Weights of a small transformer language model.
Size: 5 heads of 64, MLP 1280 GELU, vocabulary 3766.
Architecture: LayerNorm before each block, learned positions, no biases in attention or MLP, tied embeddings.
Training: a variant of Muon for these matrices, 1410M tokens, 10758 steps.
Each number is 128 + 24 x the weight over its row's rms, rounded and kept within 0 to 255. Layers, rows and columns count from 0. Numbers have three digits each. The size before them is the row's rms in percent of the matrix's.

# layer 9 attention query, 320x320, rms 0.189, rows 0-34, columns 80-159
102:135123128149115111086116135115125141135152120124102145135144111147133144186146136131096127128072100114140136148119139134156124115101129142108112134115111111161148140132106170133114116124104129131122154102131143151121162126119122170175059133
102:133141105114128123141124133148112155127123088181109109139116145133147096117198139095163165129107148133128144145110129125124179105105137132120108167102113108127131131141132093119143118177175150107160129136165113128160141145154173149124125172
102:094088121100120132088150119117143130132116119081143141156130087141127134106154084109114158139132163163144082117078144132129157068165084120151142117148106129099114157147093186107121155154097098148113093163140113122132122105112135136087181106
100:141142107132104122111150091105116154124101109153167124129145172101126181101119121124108125093155106107097152100067147161175170121128157133152158141150126134135190099119103107124143122114129128106110143105139104143105181154105081127162143120
103:127147139149149084100123134117125134181127173142109106108118129173115140170112137128132110132114166109175110125163151131115158119176118119095136109174153137143166162124135118153124143115146123134108122122141148135158129103135105123126113087
097:165136106146121103120156174146163128098101087113135123085157131118131078131162104141157168146129094138142151129124111157149081093166099128147108151133157135138117113146115122130105119116155136176150148123170123130119093160128106138119142154
102:141147115096156112134171108130139137115152146143118146111120179130175136151135101154166144064106160104147130143099128093147113149141159123128123112173130180175139141134147140089109171120137094113112077105092161136129085157114121096085091095
100:108141125144133149142175147143127116138120145149174140136153102114123101112181127154167091158115131140112135094137145132161156099146116172131151124113098123168155161076129124130127137110112113120119141134175110138116142137127101167149102133
097:117094133129140128149076152134129118126100136061105149138110115128154135146084077162121116146106126131127161167117132082098156101117131139155154133107105131164108141116106126094130112145169163088113155129155116134089092124125175075154102140
107:110109143145161152129167119112137099094133114149127151122131116110128072152157098114140127137117129131122124150148155139143161124177146126115148152142141086167175172151122143136101148133148128089137118109172122089106108134118144128116141117
100:125123137103107108142133132104181116159139105110092112177098160133154143088120104173132114147127077121115136146071179135126135174162081141140119130147153104104104123123106124125128175123095111119112150099171157168145168156135141119120102129
100:110126122101135168069107093112148116156103122124163138136175164137124134163127144146114137117096118106108081117140136105100119125168122112122129129163133156152113120170105072164097112156156105086130129154153167129153149124144159145145123144
103:126095094132161146130108146117124082127120122141104137115154125109181135136127146059162114117112119090117161177127135114145105094110163173139176150195132090138160142116126133184128157118164166161160142135167151113117123129142119078174079145
104:102138128120121144083109125116115148123113093193133110147190124119161141143139149137087131133114128120099201120094142145160138124133098153139095076121104118141124091122107125170133117177108108134159123129158134130146119114122146121134161088
099:124140148143142102119101113135087125114093116193129123151137138139139124146142126095135175125176156131106136127156139084123122141143129115089129156104143139101156098145104127141183116155126097137146125126125168120138138075103163122141149145
103:147123092137127154130167137106110116137121158126134124149105119123129129123220108139124100124140124122119112187105093122096096134125086090124101099117076117119143109143087116073126111117131103144130139136120124108147136106110129140098162142
100:081127162142132125123126156160134121125121091098123164118084136094167078130131082100150131111093115094138134108116110173121108112146134102073113135157118117073119139128124105129149116133131144147135119126183104088129115145127184120095088086
107:097142196111153103124154085185112140140115126109037123139196107159109119169114123120105158102160089128139143147140105154121111107103115158143126154154110138104146140107140106127142139153154129144097149158119113054143135125124107150131127104
098:128143095114153157180126102122146145123147099131115147079100140144084114114161126154178137108121105127141102181140096180111136124125145119128084088118174133144125162131084104125123126156145114165159107126148126093094126127129110108064101113
100:165083082136124168137132149111108080138109124117179138147107116141160141132078146142105114183087091166072145127134093140105139140130082129158102153127110137095159111144148116129158131155116131105079121149136140120120096109146132101129161106
097:139118143133127136153137083134111118151124147140119143181130147144120101105140139106171136115167137109103144100081112122119122113100078143181106160116113126119142127153116115111132146096128109108129126150106160127147132127119085142152134164
109:120153132103135140117136126144086112157129135138130111142111186083145121120124151128148154098137165122108126118131183123128111160074154125139160108141134101115111098149138148148103124146128176157150118138098119131155106116120159145144104084
108:118192110111139142152135131144123108108124161122147095133131143130153195130158136151140137088115135128097138085109118134148099156137131100122150153105145119121114142139083109122123142088122109118175144134111141097139093171143094116116131130
106:143142145132130137157117130062068150160137140142153165106089137124135091134108144152114137152107100156107151117131120140133104155144133146093118157129143123141128092161115173125115130154145083116147124125131115146142099124093156128147096151
100:094106167137108115134155115116096131110155101144120206104137091144094125129118121161123123157125149113117129159131101104160098088148142122167156130117129169122105150135145132125126136104104141134144133095126078051150152117137116129152154114
102:094103132123132130110109115179084158133104077115101129127171116119155100150134121119147136157138122158103126159154116125146126151150097126102115098140157135121129114147134125153133125129148128127160123133135131122124138129108127169175169080
099:147067115126113127134128127140123136125118159120114055138159101105127135133166148093053120114141107090145148122152111133179131150116090135131141156132147129147127123166094099149131157115139136134136108124142146138140112142123131102115123141
101:138118136134146133110156147155093122124156128165139133168140070134147138105139113135122118138116126075122127125142162144153129107179163148105113092119149104152162122109140154140127159119110149162090115139117158135129154103119112144130125140
100:107109129142132135184174130112116146115114126130117149141125103082120122125116166124126151122134150102119156150132120117121099134142081149128117169134126091110111167154110111161076114122122104126139147099158139132143108111115138170173110156
098:078114158156121124097099085151118088134108178146157100138101109128114128160098123115135130112134116116101110132171166146132121157199113128187128166118104149161136128105107125111102105170099143147214135135155108124129118094123147117134145120
098:140104112123140117141064130162152172127132100110126104086092138142096154112150096107177160141095125110086104150102137119129099095154118136134133138113139155152108150124166100134172124116152121062125165131128135135126158139119125090112082155
099:102151137059121138151136133116118148110128121129130138149092119118114165124115132145136145133140129127117129114102114129117111095181165158138118110097111139162151077146113152133144117112127111153116160122123146172094118176151120141087103110
103:128131094114087173121116131103171152146119098103087127104159079108135137133091100122129168107132144057148131074143126147114154122143184152072132118148133187127116119161126153147113135097131146108123076139101120139135072112167173128110083137
097:138104086164142116137160130122145126093123110096180100116124155117110138144151120191114114144108118141145124112098134120120129160090135133148136117116128108099101098133143137149123085149087127094129143112174158152119140123163156133106194110
104:151125147168149136141156091124087149127122122124143124092096118164166146083108104152116163114109132143100121113134128109177100120149098100117104113115117125127115163141083129115131123076147140143085139126152093138123148133127132144127140157